Weights of a small GPT-style language model, trained from scratch on English Wikipedia.
Size: 12 layers, width 256, 4 heads of 64, MLP 1024 squared ReLU, vocabulary 8192, 16.2M parameters.
Each number is 200 + 40 x the weight over its row's rms, rounded and kept within 0 to 999. Layers, rows and columns count from 0. The size before them is the row's rms in percent of the matrix's.

# layer 4 attention query, 256x256, rms 0.0864, rows 194-248, columns 64-127
044,272,164,235,258,175,224,184,161,190,168,110,168,227,92,155,180,173,175,255,222,192,254,204,198,177,172,201,169,152,159,172,194,123,190,207,177,286,238,229,195,206,176,207,223,126,176,180,220,233,153,204,204,260,209,219,283,252,127,197,181,225,250,192,176
048,215,179,178,171,153,233,176,211,240,293,243,213,208,255,156,196,140,217,191,226,238,186,198,156,210,255,166,207,270,162,117,159,166,258,139,196,189,197,217,135,134,142,195,168,162,197,164,216,224,218,210,218,184,188,104,230,289,230,181,247,210,165,205,203
039,200,198,187,131,262,245,163,156,231,266,221,202,120,146,146,210,219,191,191,210,234,269,170,254,207,140,210,242,254,223,220,207,208,191,234,265,154,173,212,199,212,284,180,181,120,230,229,186,159,222,245,201,184,166,189,206,125,250,172,264,200,205,212,218
053,204,187,217,231,223,163,174,215,169,160,111,174,190,233,198,116,276,153,230,177,72,273,259,262,236,197,178,148,190,243,169,235,179,236,241,159,257,203,229,245,200,269,169,263,196,199,279,170,236,213,237,130,243,199,263,232,168,240,213,186,253,202,187,198
051,168,186,178,162,239,266,170,251,231,232,252,203,221,206,197,240,131,219,199,204,239,129,186,233,211,222,249,206,178,237,222,157,183,201,143,217,185,217,208,199,164,229,200,157,251,209,131,111,189,151,244,306,183,211,192,168,254,217,149,248,114,170,184,185
056,189,173,243,283,201,202,193,204,188,169,231,134,178,136,156,208,251,201,176,223,116,216,203,277,310,223,134,162,153,200,228,284,251,176,167,162,237,187,261,237,181,256,187,178,198,202,266,188,240,262,235,185,202,162,205,237,235,291,189,250,209,221,177,208
063,225,213,156,169,171,276,187,179,191,240,212,186,278,237,258,236,122,233,145,226,267,174,194,143,158,162,299,220,262,181,229,133,164,185,180,193,239,195,209,181,200,135,214,181,187,217,112,224,223,110,208,261,231,208,144,164,183,199,204,181,190,111,203,192
052,190,146,132,155,222,222,201,198,202,205,236,190,208,250,171,289,253,183,120,241,158,185,145,233,203,252,234,164,194,168,228,223,156,211,189,263,179,215,187,187,197,269,145,178,210,179,157,133,203,281,144,253,172,165,155,157,286,235,152,224,153,109,222,219
069,226,216,164,181,203,223,194,158,195,237,189,200,233,274,250,248,121,284,175,222,241,180,270,159,148,158,254,244,254,138,197,186,165,175,211,202,212,180,170,151,187,123,237,200,159,239,105,248,260,111,222,278,219,234,150,220,233,172,238,172,209,134,194,205
052,186,184,178,175,255,228,165,203,240,192,241,218,202,247,231,262,199,203,178,207,205,222,193,222,160,183,207,216,215,182,258,229,196,225,157,279,120,253,179,192,172,226,116,207,220,220,166,184,247,245,143,236,195,219,249,116,169,215,172,273,218,171,215,228
052,264,208,173,142,214,156,209,208,173,256,232,249,203,252,216,193,187,241,158,230,193,217,248,198,140,210,264,224,179,130,215,153,174,253,194,204,182,236,210,192,188,203,188,237,195,218,172,227,224,203,142,216,234,209,196,126,264,242,206,199,246,148,204,215
066,208,174,231,232,172,169,252,230,227,216,202,159,187,119,208,185,209,168,133,184,128,249,197,248,221,199,161,191,200,234,219,255,244,269,169,200,217,207,205,216,188,296,117,209,297,192,313,171,180,239,178,202,224,184,212,201,244,232,184,257,189,251,216,198
053,219,178,210,172,180,222,247,226,138,263,145,204,232,147,169,174,114,184,212,220,205,232,125,243,219,228,241,176,234,197,117,146,215,163,202,190,198,146,182,170,237,125,260,176,119,151,182,269,142,170,278,143,161,153,189,215,245,166,178,158,164,200,202,189
075,206,219,203,171,223,224,184,137,145,247,151,215,192,244,206,199,203,225,200,196,240,163,237,175,170,183,270,204,260,182,255,171,163,171,239,161,179,179,196,176,194,87,247,246,108,191,103,247,239,129,245,200,194,223,174,186,174,152,181,161,206,171,169,199
051,227,233,198,163,256,205,130,134,235,219,205,177,176,313,249,242,267,241,145,249,210,227,195,189,193,173,274,224,179,157,183,125,155,199,169,127,222,244,196,184,209,188,158,242,141,248,69,183,218,203,189,173,245,265,138,165,187,222,220,148,197,116,207,174
083,181,190,209,204,194,157,205,276,255,133,248,167,176,153,228,210,248,204,144,182,164,178,200,236,233,212,143,200,176,238,209,215,213,266,165,228,281,164,211,220,198,268,148,158,254,226,293,136,171,207,198,172,234,194,215,179,237,245,229,221,156,242,243,189
080,193,191,229,207,180,241,166,196,193,227,136,180,235,281,207,235,155,204,195,175,250,223,186,171,185,180,262,191,210,186,187,191,209,92,161,207,220,176,225,165,175,117,216,229,189,185,86,252,181,150,206,177,218,176,161,260,199,156,211,162,197,168,171,191
066,168,197,190,212,174,219,163,134,196,185,144,130,208,224,218,197,251,218,189,171,152,202,252,203,254,151,269,221,195,216,224,179,128,192,148,210,263,201,208,241,187,155,167,223,276,203,157,125,177,118,243,234,279,284,165,209,181,158,169,194,157,183,282,150
069,230,188,188,272,256,242,211,195,115,200,169,221,250,200,158,132,184,208,249,258,213,192,179,204,246,224,237,170,224,162,181,172,219,156,205,234,178,176,267,197,183,109,230,220,146,191,156,195,210,178,200,187,184,179,211,215,178,145,175,175,246,196,147,248
072,240,216,193,221,202,218,227,177,189,201,165,250,201,319,162,206,222,205,228,223,193,190,192,157,208,238,207,197,260,102,229,193,194,190,182,172,141,228,216,210,241,98,287,198,112,200,134,241,272,206,189,218,157,204,200,221,187,218,223,148,210,178,181,238
072,216,239,151,171,212,292,168,222,163,166,133,202,182,246,187,205,183,211,167,214,202,102,207,250,220,241,174,165,260,232,191,182,204,175,253,94,175,185,283,229,201,258,224,237,152,207,146,223,259,241,234,228,188,232,182,203,115,199,208,166,232,187,174,217
064,283,189,222,232,252,204,242,196,198,203,184,167,122,258,167,202,192,222,196,260,224,150,159,185,217,211,172,189,229,193,189,258,145,251,202,148,132,214,207,190,218,191,245,199,125,210,205,249,228,223,152,206,95,257,234,158,153,170,276,206,187,256,137,255
068,168,172,182,292,260,194,278,148,202,236,191,194,218,214,165,200,242,239,226,222,168,155,234,183,195,177,226,224,173,194,223,132,187,251,204,198,193,229,147,218,221,130,200,249,137,224,195,151,256,140,247,259,103,137,236,213,181,131,205,230,205,199,170,172
064,250,209,218,224,160,238,165,187,207,198,153,244,134,193,216,114,158,235,280,227,220,165,237,142,225,169,124,215,260,154,225,210,220,147,254,188,151,188,185,154,210,245,231,231,228,153,237,224,238,220,176,258,223,231,186,132,225,200,241,174,167,240,210,192
065,192,203,233,238,219,147,216,208,168,210,184,230,151,221,247,119,193,216,245,186,219,287,138,181,207,156,187,195,158,144,199,228,181,162,202,232,237,252,188,162,198,216,256,190,261,231,233,156,184,187,173,206,255,175,206,233,201,98,181,174,218,200,243,199
067,233,213,176,186,231,241,173,266,170,240,264,174,109,187,217,235,203,285,148,178,164,236,150,205,280,235,217,194,249,148,162,268,218,224,154,130,154,263,174,160,199,209,230,168,207,226,253,154,230,171,207,134,185,235,188,217,227,194,184,125,203,188,261,188
058,216,238,181,174,161,203,207,234,210,254,131,210,284,235,290,233,176,156,109,173,213,147,168,203,184,225,243,182,220,204,197,142,123,269,226,235,166,222,239,238,203,180,133,145,224,255,196,187,213,295,217,160,203,196,242,189,220,156,170,170,201,209,261,209
070,212,228,266,175,205,197,252,224,190,196,212,194,208,173,172,210,200,209,227,266,98,261,235,228,154,185,156,181,189,232,181,189,198,225,242,214,112,239,152,236,212,252,142,249,121,320,200,163,195,193,256,149,151,188,182,225,195,259,199,210,170,150,215,194
060,201,212,247,215,319,138,240,133,239,253,234,185,198,237,244,242,250,210,133,228,124,188,184,215,228,209,207,214,180,254,280,211,171,189,197,269,199,232,189,220,240,150,252,193,206,245,255,290,156,155,161,162,229,235,187,143,232,175,183,163,167,186,67,219
060,180,146,177,119,156,181,218,210,149,190,196,150,229,143,266,189,160,223,275,197,168,248,186,144,260,125,147,211,110,198,166,234,165,185,235,239,204,156,182,221,244,239,165,155,204,172,214,169,218,115,196,191,269,148,195,239,200,245,185,258,338,209,168,215
125,203,191,177,236,176,206,187,134,215,151,147,239,183,225,205,181,190,173,158,217,156,204,197,206,251,230,193,199,194,184,168,139,191,212,135,114,148,165,129,221,145,236,170,116,260,204,246,216,227,240,226,246,206,192,208,241,188,214,159,240,265,198,203,205
135,180,233,203,238,256,204,175,175,207,155,165,209,266,216,230,151,150,153,230,193,207,228,233,169,244,286,246,218,207,295,283,232,143,214,244,171,193,150,240,254,212,165,127,236,228,209,312,190,245,169,97,237,192,184,226,217,197,115,225,199,217,211,197,194
128,225,210,208,194,182,172,279,307,139,150,216,168,200,155,220,176,303,147,201,204,203,243,237,182,254,151,243,202,199,189,184,192,234,108,201,167,225,232,233,183,166,209,190,203,148,195,166,171,193,169,167,111,253,175,218,246,230,223,213,195,166,175,167,199
127,200,195,238,184,162,163,245,196,217,214,191,153,215,229,138,226,163,231,235,247,170,192,168,207,247,142,151,189,138,208,121,222,195,209,240,196,199,263,184,173,182,331,210,176,209,195,182,186,182,236,232,231,177,200,235,187,215,231,232,238,267,246,264,167
135,209,222,221,203,192,176,153,164,183,266,220,191,186,227,159,171,183,174,199,260,244,218,241,177,330,145,101,226,222,268,282,189,218,200,132,264,222,221,189,180,162,199,221,186,240,216,232,237,238,169,154,179,168,191,151,226,158,166,203,190,240,227,195,214
138,210,231,256,230,201,199,243,173,175,236,212,283,219,230,161,165,271,239,200,175,209,241,205,131,163,190,299,218,214,176,193,197,211,192,172,161,224,189,156,196,223,183,262,179,203,208,219,263,237,249,191,192,214,205,279,216,216,217,205,181,190,186,164,201
123,186,183,188,220,215,187,234,235,191,225,189,210,250,146,224,247,211,225,184,241,169,149,197,165,241,114,153,195,206,201,187,133,238,231,217,276,253,201,253,200,231,244,159,134,198,204,215,224,174,227,130,154,217,195,195,135,167,188,130,193,148,194,215,203
133,192,197,166,231,249,199,166,171,258,282,173,143,184,163,130,170,247,200,231,249,277,223,181,223,150,136,192,226,215,128,164,229,186,261,217,241,269,226,181,172,183,171,281,196,152,240,182,184,216,222,192,243,164,182,237,195,204,217,230,247,188,120,204,199
134,197,165,235,208,218,197,181,161,171,147,232,223,177,201,200,162,145,188,163,175,198,209,188,239,136,261,215,223,199,170,162,189,245,191,221,159,271,263,210,219,173,195,239,151,225,243,231,181,191,197,197,254,205,205,176,303,103,246,184,183,179,164,218,206
128,213,204,209,163,185,211,206,193,157,228,253,196,215,252,266,205,313,210,156,206,194,159,194,229,330,274,214,182,172,193,251,306,270,176,184,145,281,182,250,203,210,180,269,158,176,202,271,176,230,182,200,157,194,252,220,222,126,212,171,127,201,198,217,188
127,211,202,189,194,204,149,259,147,211,249,261,167,235,245,147,191,203,195,180,237,242,148,171,294,146,260,139,189,205,233,211,181,200,206,220,199,267,266,186,175,207,151,213,146,229,203,198,172,137,170,223,139,118,199,192,227,217,217,246,197,189,238,218,180
128,228,211,189,224,213,229,251,177,166,191,204,150,243,270,230,250,238,173,231,130,206,235,193,229,249,159,240,173,215,254,206,189,87,198,171,201,153,166,273,195,271,164,227,223,249,183,166,154,247,226,198,217,216,197,161,249,226,182,225,252,181,185,179,198
133,210,160,243,92,262,191,199,159,198,180,271,118,146,156,175,191,203,179,198,150,267,219,191,166,175,153,155,223,230,290,240,244,287,241,179,204,163,169,185,193,196,272,192,254,212,275,204,219,172,136,88,218,208,166,185,155,264,149,170,169,195,218,152,222
132,175,166,225,146,235,135,258,211,157,246,281,181,218,196,200,193,216,113,250,132,168,228,200,248,157,217,181,229,210,224,293,211,178,224,221,225,282,211,149,223,273,149,171,217,213,271,250,203,224,230,151,153,139,158,180,210,242,132,182,120,163,208,179,207
131,254,236,177,250,169,243,148,228,230,190,159,270,196,267,291,193,158,230,174,172,211,185,157,170,212,278,155,182,190,164,194,197,169,187,251,186,213,217,194,159,245,263,218,152,192,172,209,176,119,281,149,210,292,206,155,263,124,166,261,212,202,181,220,183
125,193,259,194,159,170,149,193,228,175,177,143,153,201,162,178,199,127,213,219,148,155,220,208,185,197,263,212,165,168,107,207,156,228,176,139,231,175,182,184,131,179,233,276,222,235,115,234,211,210,226,175,191,202,181,139,156,240,270,171,320,269,175,270,195
132,218,248,168,171,193,249,193,165,203,183,186,162,213,239,273,205,191,123,232,193,160,240,177,236,132,151,172,130,218,202,148,139,167,185,193,155,190,227,330,173,225,214,215,170,171,179,213,152,154,245,190,150,192,267,249,240,156,205,193,294,178,247,200,172
123,137,176,179,176,172,163,192,130,264,173,239,147,145,214,186,197,270,183,241,172,227,262,235,209,245,231,149,233,166,158,177,173,244,214,261,202,189,212,166,238,216,202,185,272,162,242,198,179,211,211,248,212,154,207,125,168,233,278,196,234,264,159,231,215
133,202,224,169,196,153,162,161,214,217,209,229,242,160,230,229,201,201,195,238,196,99,194,241,196,196,235,169,208,243,247,217,148,181,289,107,195,173,300,144,184,193,222,172,190,183,233,275,276,217,178,209,167,214,165,226,294,187,114,163,200,246,190,230,199
132,237,229,229,145,221,295,279,210,215,202,173,151,231,251,269,193,172,247,187,188,192,198,179,170,173,297,125,181,195,164,185,169,278,250,216,211,184,167,189,178,224,205,170,239,195,112,174,184,232,210,149,205,164,217,253,182,147,130,249,198,165,184,213,181
142,199,205,183,165,216,229,126,200,228,158,220,223,205,178,137,224,272,174,204,194,185,181,209,186,161,192,186,200,244,184,236,212,249,224,264,294,190,234,168,245,216,290,173,162,233,302,185,175,94,248,123,164,187,198,225,145,134,234,254,171,135,199,181,197
133,176,176,210,217,221,209,240,221,193,212,194,267,216,136,144,141,211,173,188,141,305,237,135,196,259,236,170,213,142,134,209,253,155,176,241,250,201,175,189,192,223,235,166,223,235,256,186,185,226,241,209,194,133,129,190,161,187,76,124,241,219,205,178,199
138,199,169,295,170,259,240,190,214,177,234,293,178,188,244,245,218,114,245,256,164,313,152,207,187,231,163,203,213,259,217,178,279,193,231,195,222,182,196,141,161,243,237,165,226,197,137,136,203,181,261,128,185,193,221,165,158,244,228,191,229,257,162,164,197
134,217,202,212,203,247,225,189,237,241,169,196,168,220,170,124,252,189,194,247,226,191,208,130,160,171,232,136,183,141,238,243,252,249,230,193,167,225,222,172,240,222,180,240,176,126,186,250,180,189,177,153,165,136,173,182,182,195,207,143,248,130,234,222,214
130,157,234,133,169,199,168,198,269,221,266,187,170,171,206,189,175,181,196,201,208,262,183,233,189,150,201,271,181,201,198,183,196,238,214,193,188,248,173,169,215,108,225,216,167,200,283,231,276,195,207,213,257,202,273,224,286,252,195,171,240,281,192,166,196
# layer 4 attention key, 256x256, rms 0.0846, rows 194-247, columns 64-127
046,270,165,294,231,210,234,191,152,212,225,120,119,194,136,140,185,237,169,271,183,218,246,244,210,177,149,234,159,110,182,220,221,175,148,253,169,275,208,183,214,251,183,208,190,145,154,218,177,274,126,180,212,197,243,271,244,252,127,174,155,248,201,203,183
052,180,159,199,170,213,211,148,253,248,241,198,186,134,180,182,183,170,244,166,214,247,223,249,234,290,244,231,199,240,184,285,160,174,238,117,174,134,224,218,234,145,247,193,187,261,244,186,161,180,223,236,290,237,174,201,295,242,215,172,249,219,162,188,191
044,205,204,187,211,214,213,142,194,237,137,239,251,250,224,268,278,174,177,203,210,254,172,179,194,151,229,145,237,244,180,155,209,227,207,167,239,218,224,212,150,208,165,131,208,142,230,190,272,222,177,199,209,122,168,115,187,218,237,163,214,206,239,228,214
046,230,158,234,266,198,207,239,217,159,178,123,190,223,188,196,147,259,159,232,116,213,245,252,231,201,135,204,158,189,216,173,193,211,194,251,183,261,164,179,230,231,229,183,229,78,199,213,239,268,133,228,184,254,233,229,235,193,160,214,166,214,208,166,224
049,215,181,146,237,179,252,170,216,147,246,223,191,293,211,218,297,117,219,249,232,238,131,202,223,219,198,228,216,164,224,123,215,234,230,136,216,174,235,204,181,192,140,173,249,144,275,113,234,242,197,221,303,137,225,157,237,225,222,144,223,209,140,155,208
048,214,201,245,262,164,178,239,174,148,198,200,146,199,154,170,148,226,277,203,184,213,229,231,222,318,133,241,130,182,233,280,277,225,172,206,150,242,192,189,262,157,207,217,142,142,214,267,236,250,180,193,211,188,269,201,218,128,182,223,248,244,185,170,207
056,204,196,137,164,216,237,117,220,190,203,278,230,242,230,208,286,141,204,110,202,199,162,235,191,240,235,219,245,244,142,165,176,180,215,154,208,221,223,262,191,205,219,192,154,185,237,158,222,171,192,180,177,184,190,183,142,148,209,232,249,106,189,160,215
045,215,171,148,200,246,213,258,169,203,219,190,168,269,220,193,311,276,275,210,213,159,239,219,258,192,185,234,222,189,200,218,200,228,256,270,266,109,201,184,192,165,220,285,293,257,225,188,194,280,212,234,199,105,217,122,134,284,169,268,221,194,158,206,211
053,196,220,145,175,243,267,231,183,229,202,248,197,167,252,207,317,205,143,142,233,167,217,233,200,135,196,170,229,254,178,167,214,230,209,202,201,199,228,213,129,147,159,203,247,202,249,158,169,209,126,194,281,218,243,132,224,220,192,206,260,149,131,165,186
047,219,192,125,211,166,180,169,177,222,240,200,160,295,239,201,276,216,235,259,222,176,135,191,193,207,116,229,234,162,181,232,163,172,247,224,260,136,198,149,180,239,154,200,259,234,145,208,196,242,201,253,173,178,214,241,165,163,139,229,220,188,198,268,226
049,246,252,118,241,155,153,260,247,201,263,167,185,210,227,228,211,250,191,272,257,153,186,228,242,180,154,279,160,154,111,250,115,217,251,247,242,201,278,199,209,176,151,269,253,230,151,184,211,225,182,301,174,203,168,264,174,213,161,262,232,224,170,270,187
055,208,177,211,235,154,147,263,156,190,274,135,175,225,132,222,111,159,282,198,170,236,202,226,157,271,193,227,176,173,220,223,192,127,225,196,143,178,147,175,271,216,264,187,171,214,166,246,277,190,224,244,195,240,182,274,174,171,228,194,187,290,267,192,189
055,158,220,197,119,240,271,221,227,121,247,211,235,173,205,159,246,208,206,194,190,211,179,160,216,159,257,206,214,215,184,81,224,282,228,244,221,213,238,195,163,183,219,198,273,212,174,127,222,201,187,189,201,131,219,173,163,229,247,178,198,173,170,204,190
057,184,219,164,143,223,272,183,191,150,218,204,219,147,275,179,251,229,188,184,148,177,137,229,195,165,180,225,221,274,219,198,186,201,189,254,207,211,274,219,164,200,102,199,254,169,201,206,146,200,153,193,208,178,266,144,216,211,169,184,215,179,115,194,212
049,189,125,257,173,228,225,206,150,218,240,192,146,151,168,244,206,244,228,213,212,191,230,213,235,223,168,244,212,163,185,316,145,161,126,219,115,244,181,227,237,153,241,152,235,188,280,223,183,175,177,275,172,238,205,170,201,180,219,248,209,194,206,202,181
056,217,178,210,229,207,190,193,234,253,171,195,175,197,167,222,161,183,280,165,205,237,184,261,132,256,175,174,235,142,212,219,166,107,272,193,229,242,89,121,252,233,243,178,143,200,212,278,211,232,219,179,182,195,156,220,176,212,145,181,204,176,250,190,184
051,189,202,295,169,166,281,190,219,158,189,190,203,198,246,167,202,181,180,154,186,197,161,213,229,213,227,252,182,308,232,200,227,218,147,198,206,248,194,272,171,163,214,213,217,193,203,113,229,180,177,180,203,236,263,131,221,192,200,211,202,205,151,101,223
064,185,210,231,256,201,195,137,242,191,114,224,173,203,171,207,255,230,233,130,204,141,217,270,262,249,185,185,208,189,286,309,188,208,189,210,171,203,138,229,271,173,253,106,165,260,208,250,135,158,249,202,220,284,212,139,219,232,238,249,260,163,210,192,212
065,217,239,149,171,244,201,201,201,153,229,222,266,253,242,124,200,185,223,192,183,175,145,162,248,203,261,216,158,237,175,143,213,251,236,200,250,172,231,233,167,234,162,217,201,205,207,167,194,236,225,152,205,144,242,189,205,182,232,202,208,197,197,192,239
058,164,220,214,145,136,183,278,224,172,263,228,231,149,283,220,215,221,167,158,162,174,248,153,152,149,231,216,187,205,175,207,183,211,193,224,138,193,279,176,206,157,63,212,187,213,191,152,195,215,215,280,173,222,205,245,222,173,176,293,182,190,122,138,218
062,214,212,227,124,264,197,164,231,176,177,172,201,186,229,151,239,213,185,221,182,169,193,197,267,180,256,234,215,274,157,257,136,162,195,140,121,185,243,196,202,177,186,213,180,171,198,151,181,195,182,260,218,223,226,165,196,174,181,158,193,193,169,232,180
066,219,174,205,160,143,201,248,239,239,218,172,165,156,223,212,212,213,203,201,167,232,192,161,163,147,125,249,175,154,225,209,171,135,196,266,112,141,217,170,177,185,146,222,227,211,209,153,217,179,191,265,171,180,195,272,192,143,148,247,197,166,217,169,239
076,237,227,155,243,259,196,244,219,220,239,224,227,237,261,177,119,123,195,156,245,162,150,115,197,244,172,209,164,209,178,185,216,245,172,235,203,163,247,226,224,187,272,173,227,200,238,196,187,230,235,147,202,143,153,322,207,129,174,263,183,217,237,127,193
071,233,215,210,222,290,209,210,186,170,189,205,260,226,260,158,127,173,188,303,300,227,236,203,132,209,230,196,199,266,177,195,196,250,173,183,242,221,182,238,177,187,263,231,217,186,182,232,209,248,161,91,230,187,188,231,177,204,185,170,176,215,268,250,190
066,119,179,144,184,217,133,240,194,175,200,243,187,168,195,163,185,168,258,195,219,250,309,180,198,201,212,152,206,190,182,127,215,219,208,187,270,216,191,202,160,220,272,170,162,229,259,144,188,232,234,141,203,243,182,189,209,206,234,179,237,211,171,252,194
071,227,230,203,183,203,226,173,214,153,162,251,200,150,213,218,210,147,252,119,219,212,249,124,246,226,314,193,174,223,157,189,171,261,210,236,173,159,239,191,171,248,225,188,120,198,222,208,212,216,235,217,178,244,212,174,208,236,308,143,210,209,219,237,207
062,187,164,174,152,152,168,195,202,185,203,156,159,259,193,271,290,222,146,214,68,180,144,179,222,112,201,160,209,174,173,163,176,120,167,190,160,151,130,214,200,240,127,179,201,195,200,147,210,105,168,299,170,228,182,159,199,207,177,161,193,176,187,247,210
070,184,216,250,161,152,219,226,191,167,232,263,128,189,195,215,218,226,185,144,193,134,191,239,208,136,192,166,185,168,206,142,244,160,201,231,152,135,229,166,221,220,250,168,244,194,210,227,157,175,186,226,134,197,174,219,171,195,164,158,215,238,160,212,210
067,179,250,213,227,207,183,196,161,175,281,228,185,157,295,190,249,209,223,53,173,159,185,171,167,213,244,119,215,189,247,145,272,168,201,157,221,207,229,242,201,278,187,211,189,192,232,218,197,198,198,129,208,166,219,212,207,171,225,232,175,167,199,115,212
064,190,156,124,88,197,186,235,214,172,172,173,119,175,157,197,221,183,254,218,255,179,227,219,203,269,164,148,201,228,276,152,208,238,187,251,265,184,191,176,192,183,211,157,152,226,280,209,187,213,232,213,188,250,231,182,244,242,290,243,242,250,120,169,215
137,200,212,182,230,169,217,189,138,224,147,135,270,205,222,203,171,176,173,168,230,157,194,208,222,242,280,185,169,194,169,177,148,222,198,162,118,159,182,168,211,146,257,176,101,253,200,239,230,205,263,214,245,220,195,209,246,175,209,181,231,259,217,214,210
138,186,239,197,241,268,216,182,187,196,159,166,236,257,229,240,157,154,168,262,183,169,220,240,159,228,308,243,232,201,290,254,213,134,230,238,172,185,140,256,273,215,129,137,234,223,205,300,172,248,149,108,241,185,184,218,230,175,107,240,215,216,195,180,198
137,236,198,183,209,190,183,287,302,161,152,215,176,209,158,208,192,296,166,206,199,215,245,234,201,238,156,244,206,201,195,160,188,234,101,224,187,216,240,238,190,148,214,181,212,149,216,160,172,189,167,170,122,287,166,215,239,218,224,207,199,161,184,164,199
136,201,204,236,168,173,173,218,166,210,212,194,153,231,238,125,247,170,232,251,259,207,183,178,222,231,163,140,184,138,199,101,227,185,190,226,189,208,239,183,189,178,323,224,142,212,174,199,214,174,220,244,222,180,209,230,188,225,237,229,226,235,259,261,175
136,218,214,211,208,191,186,166,173,192,260,216,196,189,228,159,194,169,194,201,246,255,203,227,175,327,149,90,238,240,266,269,180,218,180,158,263,212,225,204,176,180,180,252,168,227,217,233,247,220,153,169,169,153,206,157,196,179,167,197,190,246,227,191,208
148,228,247,225,237,190,224,242,167,179,243,212,288,225,238,156,170,263,240,202,182,222,250,221,140,170,201,283,208,213,154,194,226,220,197,172,150,222,203,176,194,226,193,285,156,204,197,230,258,246,240,202,185,198,210,274,215,201,217,212,168,192,198,179,198
132,184,157,201,199,239,168,250,238,181,232,205,172,251,150,212,259,222,229,180,231,162,164,196,164,239,124,142,206,204,211,180,142,249,232,232,263,249,172,226,206,219,213,173,159,205,221,217,212,183,202,132,141,196,176,185,108,189,209,128,191,125,153,226,196
135,197,173,176,233,229,177,179,188,238,274,185,167,191,139,139,166,232,214,226,255,282,182,182,207,151,124,193,237,206,138,161,216,195,261,234,249,270,231,188,200,172,185,294,181,149,224,172,188,201,228,169,235,186,182,223,204,196,224,226,223,190,124,214,192
136,194,179,242,219,202,212,173,149,186,136,217,226,175,215,190,166,148,196,149,173,190,192,187,228,141,262,206,203,197,177,134,172,231,209,219,149,261,257,231,219,173,213,231,146,218,239,246,193,199,185,220,268,193,200,194,310,99,249,178,188,203,176,198,209
137,216,233,205,178,179,219,195,220,176,212,243,198,206,256,254,225,304,210,149,196,201,152,196,222,320,287,194,158,176,184,242,292,252,182,176,151,303,186,259,195,219,184,245,161,169,192,271,170,246,182,219,133,156,256,230,245,137,206,164,136,213,213,226,194
136,211,200,186,167,202,138,226,144,214,247,265,161,235,255,164,181,212,206,181,235,225,162,167,283,152,255,157,188,223,232,205,178,182,209,222,220,267,282,190,169,204,157,214,179,215,200,220,167,126,203,206,144,128,205,197,237,198,210,206,204,194,226,206,189
137,209,196,197,239,214,241,266,191,167,187,187,151,233,282,253,254,249,192,207,113,218,225,208,211,258,168,248,191,214,254,230,203,78,238,157,185,167,155,259,188,285,152,234,218,243,199,187,157,267,222,230,223,200,205,157,236,216,184,218,249,214,146,184,201
143,218,149,232,84,274,187,204,182,190,197,281,105,172,173,165,216,192,173,206,145,258,211,188,175,167,154,161,235,224,306,205,250,304,232,190,225,174,168,190,197,189,268,179,239,190,266,175,231,173,121,94,207,197,152,196,166,248,170,176,165,174,228,159,218
137,182,159,228,124,228,146,258,215,159,251,265,160,213,206,202,199,235,125,277,116,163,231,203,251,141,186,183,238,233,238,283,197,199,211,242,222,272,219,127,219,272,149,180,217,188,292,243,209,205,230,154,133,148,151,180,194,241,166,164,129,152,216,194,202
136,233,252,182,281,162,249,137,219,233,182,159,273,197,245,278,167,163,225,192,188,215,177,157,169,228,277,161,178,190,155,209,210,155,173,239,179,217,215,184,172,239,246,237,158,190,176,222,190,103,276,157,233,300,206,169,272,111,146,251,194,208,196,212,185
133,188,263,170,178,160,135,201,241,152,163,139,168,201,158,171,188,154,204,223,170,172,230,205,191,202,250,221,159,165,89,238,156,233,156,145,236,158,189,181,119,188,244,266,206,242,125,228,228,212,255,178,209,228,184,135,138,241,259,166,322,277,194,243,204
138,229,230,184,179,200,237,189,176,200,163,203,157,222,214,283,194,197,117,227,177,175,248,188,240,127,151,169,134,222,206,155,157,171,190,187,191,191,238,296,178,220,227,203,177,152,188,217,155,164,241,160,130,209,282,228,239,176,218,189,300,178,247,179,181
138,136,187,199,177,190,160,201,143,277,200,227,145,149,224,211,196,255,178,216,157,208,294,259,202,230,218,172,242,169,158,183,171,240,203,272,212,184,214,145,240,228,193,168,277,170,256,194,189,216,213,245,222,170,189,112,167,215,261,200,233,255,166,221,206
138,200,232,173,222,153,164,158,214,212,212,236,267,167,237,208,197,204,213,243,194,93,178,251,193,215,248,154,218,227,224,214,141,165,276,110,175,171,270,134,203,196,209,186,173,202,218,271,277,203,198,215,184,197,177,233,276,168,120,152,198,258,206,234,194
136,243,212,236,164,205,294,277,219,212,191,192,158,241,269,271,186,207,245,195,178,202,188,185,175,156,290,138,190,204,163,186,175,257,250,219,201,196,174,183,185,225,193,177,247,206,91,192,167,222,214,145,202,172,203,251,166,141,139,252,199,148,194,210,191
147,208,205,186,141,202,231,132,219,219,162,233,210,213,161,135,228,261,165,216,191,181,180,199,199,162,194,180,168,245,172,216,180,260,208,242,298,197,237,185,233,178,296,160,177,223,288,161,182,102,244,126,155,195,177,228,151,152,247,240,172,138,191,185,192
138,169,186,210,209,212,190,241,223,180,215,192,270,197,133,145,109,198,167,190,166,271,246,141,199,253,221,170,185,134,149,235,250,166,173,273,244,206,198,179,177,239,271,176,218,239,251,166,216,204,245,215,204,159,141,194,168,164,66,139,234,242,224,191,188
144,194,158,290,145,275,218,209,214,194,227,312,182,180,228,238,215,129,226,241,175,299,174,232,192,229,141,209,223,250,231,186,268,204,223,209,224,156,184,135,163,238,210,179,225,200,138,149,179,189,279,111,169,210,202,173,144,240,220,188,218,246,138,171,197
129,208,199,212,212,223,207,195,249,233,178,195,186,213,169,122,255,184,206,244,223,181,222,151,158,168,234,137,179,155,231,236,235,254,229,204,158,197,205,182,225,218,169,220,194,136,181,265,190,179,165,167,183,145,176,175,188,185,225,147,234,138,228,227,217